Weights of a small transformer language model.
Size: width 384, 27.6M parameters.
Architecture: RMSNorm before each block, untied embeddings.
Each number is 200 + 30 x the weight over its row's rms, rounded and kept within 0 to 999. Layers, rows and columns count from 0. The size before them is the row's rms in percent of the matrix's.

# layer 3 attention query, 384x384, rms 0.0569, rows 26-31, columns 288-335
109,198,161,230,225,199,142,241,257,248,160,237,184,206,243,251,171,250,203,184,157,192,229,192,190,174,164,218,184,171,220,183,236,247,160,230,192,231,195,218,230,205,201,153,217,239,194,160,170
106,224,175,236,202,200,298,199,266,194,194,152,175,158,192,183,211,256,148,161,249,155,234,208,203,179,192,214,136,192,186,199,254,227,247,236,196,176,253,183,221,198,187,225,235,219,254,161,189
111,231,230,181,205,157,187,199,221,236,215,228,230,158,201,187,219,202,239,203,191,239,186,125,212,181,229,166,231,173,205,199,196,230,235,192,178,195,212,207,231,209,160,164,211,134,166,201,277
105,231,240,247,135,215,145,229,175,187,146,163,251,238,204,204,210,199,212,170,136,185,240,156,228,191,205,226,196,250,173,209,181,244,210,202,234,181,240,178,223,211,194,189,234,199,204,196,230
103,191,184,203,201,223,206,161,169,205,166,127,225,227,181,193,156,209,205,171,197,215,194,210,241,245,165,261,235,272,177,172,219,226,180,169,208,226,203,236,193,222,186,206,251,197,219,222,222
106,187,171,164,137,152,141,178,195,216,229,199,229,193,241,186,230,214,254,225,188,199,219,209,184,251,149,181,159,192,216,216,245,172,194,189,200,197,244,210,184,215,163,227,204,148,208,186,173
# layer 3 attention key, 384x384, rms 0.0546, rows 26-31, columns 288-335
115,207,260,217,178,188,213,225,192,188,210,231,187,180,167,131,211,188,213,224,193,204,141,133,163,213,261,190,191,180,221,177,219,221,185,224,125,205,212,192,255,217,201,134,201,196,156,189,216
116,170,171,163,216,236,178,174,178,209,171,184,238,237,144,168,190,196,208,241,89,242,194,181,184,230,180,204,215,205,217,172,177,165,203,172,236,217,182,195,135,206,202,149,174,269,174,202,180
114,158,259,229,231,213,190,170,152,139,192,193,202,204,222,207,180,219,168,211,229,190,227,205,215,208,198,233,136,168,202,173,208,176,203,189,197,250,209,218,181,189,171,253,236,232,223,162,194
110,167,247,158,246,183,197,188,172,244,251,199,180,211,161,249,192,157,199,221,197,220,183,199,217,187,234,231,176,209,291,162,213,169,231,153,183,246,173,211,207,177,231,205,210,154,199,246,172
113,182,179,193,228,254,231,223,241,152,280,258,219,155,215,195,169,181,172,217,216,197,163,189,147,182,242,171,153,145,154,191,201,211,181,243,177,188,163,200,201,206,220,197,159,183,210,191,219
116,233,219,201,232,188,204,251,213,209,198,261,275,201,202,224,206,193,193,165,196,210,212,191,247,227,189,206,181,281,190,165,179,200,128,190,177,237,190,194,248,216,200,163,209,230,123,206,185
# layer 3 attention value, 384x384, rms 0.0857, rows 0-27, columns 288-335
123,218,227,140,210,220,215,181,212,174,184,234,218,226,147,197,201,172,242,140,270,238,201,265,267,205,233,169,209,189,208,141,242,174,142,249,225,238,210,191,238,212,188,212,169,182,208,172,164
130,192,203,137,184,214,143,197,257,192,192,243,209,225,199,196,203,192,248,138,148,263,155,198,179,174,197,176,229,254,196,209,178,214,152,207,208,230,236,224,260,184,197,201,192,252,190,217,241
122,231,174,156,256,194,175,192,228,174,204,269,167,221,224,182,193,261,238,167,197,172,162,241,249,159,198,140,174,167,201,209,175,220,214,234,231,247,179,188,212,209,251,227,182,173,175,240,218
133,220,220,244,176,225,150,164,195,173,207,194,146,183,211,211,186,223,202,251,196,212,154,123,185,174,220,207,213,228,197,183,201,220,185,212,223,193,194,250,221,179,147,214,231,236,173,220,201
128,190,192,95,184,219,189,229,214,139,218,177,208,226,185,204,229,214,181,153,197,254,195,189,278,197,187,182,192,203,214,206,201,230,205,186,237,166,188,254,157,198,208,261,210,241,214,211,191
119,192,180,173,159,157,193,199,210,192,217,189,169,201,184,219,218,184,265,206,166,205,182,227,232,177,178,237,205,217,171,162,268,218,180,209,225,163,228,246,149,212,211,175,210,189,213,198,215
117,244,209,218,175,213,199,168,212,166,233,202,250,228,191,206,185,233,173,189,210,209,188,182,182,258,225,196,224,153,239,202,220,185,175,170,142,194,199,230,218,233,169,222,181,199,242,190,226
123,250,181,234,173,222,209,199,154,222,194,210,156,213,181,188,190,281,167,228,216,241,186,222,234,216,201,203,190,217,167,208,245,240,180,255,141,195,182,233,225,186,163,217,187,186,170,237,196
122,266,204,138,203,212,224,221,207,197,179,224,193,193,227,215,169,208,179,127,233,246,242,237,201,148,181,159,193,193,173,206,202,161,186,209,150,181,191,220,194,200,171,205,246,167,207,165,204
125,118,187,187,181,234,201,197,189,178,178,236,205,245,228,169,215,170,213,186,166,224,188,212,197,163,201,164,214,188,176,129,215,156,194,218,245,154,173,198,174,210,234,226,218,192,237,209,182
116,200,171,202,228,167,178,270,152,216,206,179,270,244,189,205,195,219,237,193,206,191,222,155,191,228,255,183,255,153,179,201,243,133,256,189,214,214,202,245,211,195,194,204,225,178,204,243,171
123,179,197,221,241,186,225,236,165,168,202,183,182,204,173,215,168,252,222,221,223,210,198,203,248,194,230,160,246,217,173,178,177,195,234,205,227,226,176,199,220,190,167,184,196,192,149,249,210
121,223,228,196,203,190,180,195,215,168,223,194,180,227,171,210,201,223,255,205,178,244,133,235,186,200,146,255,246,178,188,215,172,216,187,227,209,215,207,220,153,190,211,232,209,172,168,183,153
119,184,163,179,164,201,188,227,210,206,231,208,240,196,221,219,201,224,214,222,220,188,179,179,182,202,195,122,180,158,183,141,232,169,246,229,192,234,253,226,219,176,209,182,196,248,240,247,242
118,182,202,227,199,194,206,224,202,222,172,205,257,187,164,182,146,231,225,158,212,200,167,201,237,227,172,184,246,217,189,154,173,241,186,209,220,183,226,213,245,207,213,200,175,190,154,251,177
121,219,183,143,179,166,260,220,231,216,168,209,206,200,167,173,196,155,211,156,231,227,189,237,220,210,187,246,220,122,244,187,157,199,232,187,222,184,161,228,148,126,164,223,217,177,183,201,204
122,196,225,199,216,229,229,239,209,152,170,250,197,198,171,167,199,201,183,219,199,239,242,248,201,201,238,207,214,222,201,245,203,262,195,208,251,175,177,214,203,241,193,182,193,210,157,183,194
118,211,188,273,198,189,222,200,242,253,219,190,182,209,167,204,222,173,243,184,192,269,194,179,175,212,133,189,225,223,215,177,170,214,185,195,179,215,204,216,182,195,203,173,178,232,234,229,198
118,208,145,175,171,232,120,244,169,176,207,224,184,168,205,157,213,229,194,207,199,144,286,210,235,217,211,166,173,175,189,178,193,143,162,211,185,237,204,209,184,239,183,225,205,203,185,210,211
128,233,169,253,226,198,223,175,174,209,170,203,214,187,171,195,208,172,205,224,200,232,187,167,223,176,150,170,178,158,202,211,230,187,225,150,164,173,155,197,191,201,221,244,178,192,190,248,201
123,198,195,240,173,187,206,177,175,195,192,226,188,205,224,171,188,171,230,233,183,247,216,171,197,166,165,231,164,219,186,230,179,232,158,195,245,222,198,245,191,183,204,160,197,146,176,228,163
121,213,212,235,184,259,161,288,152,207,212,201,207,191,180,171,232,197,196,191,153,210,217,243,259,226,202,199,220,230,202,213,205,170,253,211,222,257,187,229,185,206,262,181,97,246,140,190,178
130,245,184,262,164,174,162,231,174,166,232,185,161,204,211,217,208,243,204,186,220,205,223,221,176,203,162,222,200,187,204,204,196,159,171,163,201,181,149,275,195,190,237,194,227,192,190,185,216
119,203,253,183,210,244,202,220,198,210,174,191,240,200,211,187,202,180,218,214,180,240,179,186,182,240,212,169,140,204,167,231,218,184,194,273,198,234,206,255,201,214,180,261,185,209,217,227,192
115,220,118,227,174,174,204,246,168,173,210,282,173,201,196,129,226,141,203,159,197,162,178,181,180,218,233,164,218,165,141,162,169,243,150,207,226,227,152,235,209,188,177,248,203,169,226,171,228
120,247,173,158,185,196,250,242,165,173,203,192,235,219,195,227,179,211,218,228,192,204,227,207,226,153,174,201,211,217,212,226,256,236,173,203,224,156,187,194,193,167,242,243,216,179,179,160,118
126,198,210,219,216,219,196,154,228,225,197,195,261,216,251,204,205,187,229,199,215,235,184,175,219,208,196,171,202,232,237,207,182,221,194,115,210,198,209,199,196,202,160,191,163,189,221,192,182
123,202,218,241,198,156,167,221,169,199,217,221,224,214,222,169,192,313,223,208,184,196,246,232,168,193,221,218,192,201,162,181,211,244,174,193,174,150,212,201,227,226,179,175,273,202,220,208,206
# layer 3 attention output (transposed), 384x384, rms 0.0752, rows 0-27, columns 288-335
119,198,228,163,196,174,206,216,163,240,217,265,216,248,213,184,187,202,236,178,199,215,249,212,199,204,204,222,222,207,215,276,206,241,198,216,196,205,170,177,212,258,175,183,183,217,200,221,217
130,228,189,229,204,213,203,204,206,217,173,201,198,269,189,209,196,198,180,198,257,181,240,152,203,190,188,148,195,174,175,187,191,189,244,226,181,174,189,197,191,227,188,202,191,252,230,197,215
122,196,168,202,211,173,250,178,196,208,199,192,184,197,187,192,189,181,244,174,181,176,238,199,204,200,198,197,179,141,215,211,217,212,220,220,206,185,202,178,216,176,191,132,198,224,162,249,153
131,190,109,159,196,170,233,215,177,230,215,115,195,209,218,197,166,183,163,222,239,194,232,172,207,166,242,249,137,188,169,194,182,156,236,185,191,199,164,169,198,218,201,182,218,156,263,207,237
124,179,178,198,240,160,141,218,238,162,192,235,205,179,216,158,183,181,152,227,185,170,204,203,188,230,164,215,232,215,225,196,230,213,209,185,197,136,183,178,208,205,173,132,206,183,172,229,206
120,191,216,192,192,188,211,229,192,174,213,242,248,191,196,223,168,206,223,190,243,211,152,195,218,217,266,195,211,200,259,178,198,168,201,154,176,215,210,243,173,248,205,220,177,192,238,211,230
116,228,157,218,210,183,169,214,183,178,183,227,201,226,224,160,213,212,166,193,179,185,200,217,277,213,213,202,224,231,237,206,125,185,199,231,246,227,185,166,178,150,185,218,271,220,227,219,166
123,215,208,227,228,187,213,200,259,156,204,210,247,188,199,233,148,230,157,240,176,196,218,196,226,195,204,182,208,121,141,180,189,180,144,202,262,240,162,208,187,146,250,225,186,193,134,181,203
122,196,160,195,177,217,194,236,249,229,153,179,219,187,252,178,158,189,203,205,179,175,212,195,225,229,196,182,276,173,157,157,221,208,176,197,230,182,210,253,224,202,209,252,227,225,219,245,147
123,219,210,169,191,170,138,193,204,201,159,229,208,180,195,199,200,181,197,239,139,207,225,188,210,220,210,174,261,178,183,224,247,202,182,202,230,226,249,223,182,211,177,190,234,207,177,254,189
118,186,207,229,228,222,176,171,202,177,191,180,217,156,204,236,226,222,204,179,223,235,179,211,192,223,207,190,194,231,215,235,223,276,191,265,212,170,227,184,228,231,226,194,198,238,182,162,222
117,249,121,147,223,218,153,169,237,226,221,236,237,246,230,208,130,182,277,155,207,163,205,224,176,138,187,213,186,238,188,199,176,249,221,164,181,189,161,196,156,241,219,212,212,204,200,209,235
119,234,205,145,179,245,197,262,203,244,185,168,248,179,194,164,241,215,206,214,172,201,174,227,254,230,238,162,163,231,256,182,214,200,176,187,173,151,227,183,184,124,249,177,222,174,188,170,235
117,227,182,178,156,241,233,216,260,179,229,263,206,164,230,239,201,279,172,158,210,231,181,162,232,184,172,157,189,210,265,164,201,240,190,183,163,154,164,173,209,187,192,208,201,246,223,167,172
116,167,155,163,142,220,183,151,196,197,226,223,186,258,216,223,185,240,190,203,194,211,178,202,156,168,236,186,193,205,226,226,205,163,214,255,197,209,226,206,222,181,156,194,243,245,191,182,191
121,198,191,208,178,241,203,225,193,174,170,175,224,224,176,156,205,205,236,215,189,190,222,192,204,176,180,194,220,239,232,174,233,224,146,224,188,222,255,246,170,208,218,216,208,202,230,252,191
121,142,219,169,214,171,201,187,169,229,224,166,250,132,162,192,260,155,212,237,185,192,167,175,212,262,222,261,218,209,186,240,240,197,206,193,257,224,246,239,176,258,206,176,176,157,215,207,160
115,253,223,239,192,143,161,229,179,208,217,207,193,209,196,204,221,208,169,167,159,226,193,217,201,238,239,196,163,234,254,226,183,230,172,170,233,299,169,188,187,176,199,218,222,178,199,262,202
117,205,220,179,238,172,181,224,204,178,210,233,171,218,169,232,246,307,165,228,223,232,228,236,175,195,232,174,211,234,184,177,234,172,229,260,213,224,226,172,260,205,219,185,230,198,181,195,108
123,261,233,186,231,225,217,216,184,224,161,225,193,203,231,188,202,208,181,208,285,162,170,132,183,155,202,209,223,167,168,182,237,188,189,184,219,174,207,200,191,222,183,172,214,225,185,203,222
120,194,239,195,163,160,292,224,182,199,136,183,223,217,184,161,173,189,217,264,210,174,156,194,227,215,251,184,209,185,178,266,214,222,227,191,195,211,211,172,220,149,188,246,233,128,205,221,203
120,192,155,214,202,214,178,137,201,223,171,174,227,213,189,250,208,176,202,209,150,219,189,169,243,193,248,171,216,216,201,226,215,221,175,221,208,195,195,233,172,202,229,220,181,198,212,155,188
125,217,207,215,195,271,222,192,194,254,144,196,245,179,245,177,176,184,162,241,202,206,243,207,208,205,186,195,232,204,231,209,162,156,218,188,209,218,196,177,241,189,195,187,176,256,179,159,202
119,164,211,209,220,176,177,162,241,175,149,212,216,227,177,176,192,177,207,296,209,272,188,232,156,253,203,226,190,195,196,228,186,185,140,186,148,222,183,262,183,189,133,177,232,193,163,211,180
115,212,192,222,216,208,161,230,204,222,160,152,182,235,178,157,195,173,191,170,204,222,225,199,208,167,193,183,146,192,210,228,203,169,164,197,266,214,219,192,205,230,157,219,201,242,248,235,160
116,210,245,172,199,204,121,199,236,240,229,170,189,181,229,224,223,255,228,205,196,209,150,175,158,255,193,221,185,239,158,224,192,238,183,198,203,206,238,179,211,223,207,161,152,206,159,191,266
121,172,238,182,224,163,164,162,217,165,238,180,213,197,179,191,216,247,181,199,215,179,175,221,199,184,217,245,231,214,203,228,149,219,228,276,194,195,163,277,193,208,122,206,236,196,213,168,157
119,244,202,216,218,249,191,162,181,175,176,223,196,215,188,185,255,174,139,188,207,234,188,185,216,227,235,198,182,252,200,196,228,182,184,154,210,242,223,207,252,154,209,189,249,148,191,177,213